Each number is 128 + 24 x the weight over its row's rms, rounded and kept within 0 to 255. Layers, rows and columns count from 0. Numbers have three digits each. The size before them is the row's rms in percent of the matrix's.

# layer 8 attention value, 96x96, rms 0.211, rows 68-95, columns 0-95
107:115073099134126140119149143122129167133141174151147123130109128128102147139151123138127163075108127101119134135074098151090170182095115115093141123113132138119099149121168097101111097125143105141137131133158083177135122124121130098164155106146116109131097164134143120159109116146181136108
096:101138148099126166165125106084136134142143139098104101140115136165150070105155119137139143112138137174103110112102156101126117090169120152097071122160119107079123128121141140160153139138142100116131086187146130099124096133139123118118180137113128135157142079118121144138121109117131115158
107:088116094090130118160123152175130137109135145125136113128132146120085148135202110105128070125133085106116098094136129123127149171158125087126131095069102107123125127109121103133112114113141122076169127150114149107167130138142097093150146134116109139123112147146099156098155115139119131112
106:102153131126146117147126115151136119128143151151097115106136118091103142125118197109175130167155091144090091125120138118141087134114114119172141160140111125117100112106123103132150123109141109100138121157163102110131132113141087177166127113142139131076095123146052146113107135162112116134
106:142091144140125129119126147124145154097145140138155118108116137162132119154083115136109128171128142140138155136096155086173073102173190138122152140142116162113122120160136186162131130137097087145132090146148146110101114151163130102144129132161093120138161112102125135164104109093109118122
093:141140122132134108126097094179099137147115150160111125159095117137115096151122146161079113108120106108116133135124128089155157158137133154162129158156192104171128137105164105117150097121124118101136135113162155116134159145126108146132139112138131158111122199160103147101122165140099126089
099:155155145122108124116142144139200141097077097121121134122155139215126118133172150127132149125148119065137175098106121147142135145143133140157115111126144134095144124160110104097138155120106141155151095123136146108142120118131128074121140141110144107131112175139127144148156111105106160130
099:133127110143137106091114110114122171090177163153126126133162162092145101128131155141128093125126129143162149134111174140121114106153129134125168107127164163109145148150104133153141110131163059141153139111113105161129109109165155122131079096157099087136139154136159160128169157121120127131
102:143094107141148150122146069140120095099103127140130133073100094101109147091126146162128164131099144115150172112160161131132157134124124128134122095120116104121120119117127134148093144075159179128124076132118149115119134124122122140154108114154171140115130113142097147147089158065137146155
099:124152158108143154110098135140112175137105157166147099132131126142113142133094090184092136118098111101123109140135127138160139076167153171119122133083088163096118111137171105155140133121160165156104162133114093130102158125130131136147145103156151099098149107101141130125125146100119146151
105:121123153124192131081104135097123113139162121110133105098138115113111138133096095128096091133111140117121185094130140080138134136107138113091159134129093117124104112131159118102135100069138093127128104120116118098135137098101137102148107113152120141091153120098153097119161167147085115169
093:117146136127125109117172114142132111116135125125147183152123168115125155110139119082116130111077115125130138147112127124129136165150153128149114136132111144085173110147164135099151121129122099190099102118156180190154148153121173158137125134087121100123088110120148142139139138169153162122
100:132151175129142138119089116170131136111112164174132155173164125104052128138160097173131137158124127095138151146133113124092133122135158110171098121166170122140137120137125131124132111153101112140091104137114118088148118111131128146171144124087122144116104113116150148117167149153151117090
090:136097075090146107118120145060126092124103118123133141148166157115133163155117133147105116133114125092153093084152128135105124094107133138095109137109137117134107149143141126142164142129081111122147113176103123113134120122121138121078142134101143136140068139143157143146118110134080067146
092:136131118139137129101122099101105149149157153150132125162096139126178158146118124112163103136102104156137146109130120098137137162100129091122133123165128094139109136113107137196206141140120192125154135131131078170137134108135129101132136087106125130141095109136158144144112118160160141111
108:115191128083146146097123089123142102136119104126126131071131081128151130122076137103088180103156101147139119129127081173131129129130127138126151109122127137109136142135151129121117126111105122078154169157150156119113122135111163132152120095108136145107090109101134117135152100153181099125
104:108076134156173110163177146153124120143072132070118159112133148118136137105081070141134120149132158098126125158135119120121118178120147117124160137116134117123119142118123101169112090120133135116152163144147089105164139140146145107116150128146158080128140113118130114070110135111120140145
101:155122093139143178112135120135145135127139144149115174126144144172130151119156133093083116127115113139124131121157128107090110118173123092112080130148134102156069092118140134083115156123133167108163110134190110139135087114131110113154131149191135152102112138117099132096151121126122118115
091:101169092187145163152114088099143115123125097152172126107154147142151118118099132122142097096176106134145127112067095117137121134131085163123115090154130110107120137121137127177130138170159117146130120139140124110136126167115131139095131116126133126133119164112109135130108138163065169124
102:131139145159123142114145163102155127153124142154133160138124101095137131168132125133132142109112140141125128147166102120106115133161083093081141185095066153125125177146128143119133118106149135119130155151096146166123117115139055132126124132157140108117155106128085159080104086116122143128
096:118109092112162124131173138136160143140154121119110086175117144107121134109081097129142133167122096114154107119158161141126167173132092117113114118151121141132130105137141170121133132111107104141138157071168130109100109077132113119130111178129131108180166134143092143087146130154142121127
121:104135109108170128147136169121172136118107145111125146152149135107142112115154123126150145109149106120131183112135135136103164123128105122141135111137135129157139090174140160143156117167139133098152147180092122148139151114097124055117147123108088129108128127157134067160069107151132117145
090:132112144154116115118122144126176092116131129137126118128141126107149107118142082134103120122168099187120120133119105138175158114135167129123153141127138156200133119092141208153097122111138166096142085077135113131172127145140168139114131141096118137139098116143130126101120136145112131113
101:160161149103147133154136152116134143127138139110108144127079125110121130137089134136147132120135128140144105145133151125102156137130144144159074134104114092122126171129148120099135095114094107154185084096145068158139133130115146154147067131167154105159161130102111097125125161120089103153
095:127088102133136177114120120164142110094131129128170108164131132107145136127108169129149114132126164123121114119138140142149136133110128053143090124102113103140164128182097128071112109157156141131102163109135102120135143125159133104121134136080134144131097139113109166146131148059113098135
100:141155148143114109146085143154102154095168105159111150140128138157117106114136124157172144164150089113148134176129102148128130160137130122127123114105127102072127139126129157114148180114123136112088114181089100121155102099162138149129081134163135125128122120142108080138109153167102120126
092:114126121123135133060116096119146125136126103085149128106134101128122109125135134142143113132123164142166139154149078149145123127151176083135114137165110146130131172175149103153127118132174093161091107137110102107097136143108157090141145145140153142179143137091108127120147146124186108137
091:117151136145136145119151101141191183119097077119113133145140103137148117104117129142145174152113137134139151115095116126192132116112201179148120146134125130154171162139122141157141132122136107115137089134128141128140083103100138172104150128145157128128141089107144125105139163133104113127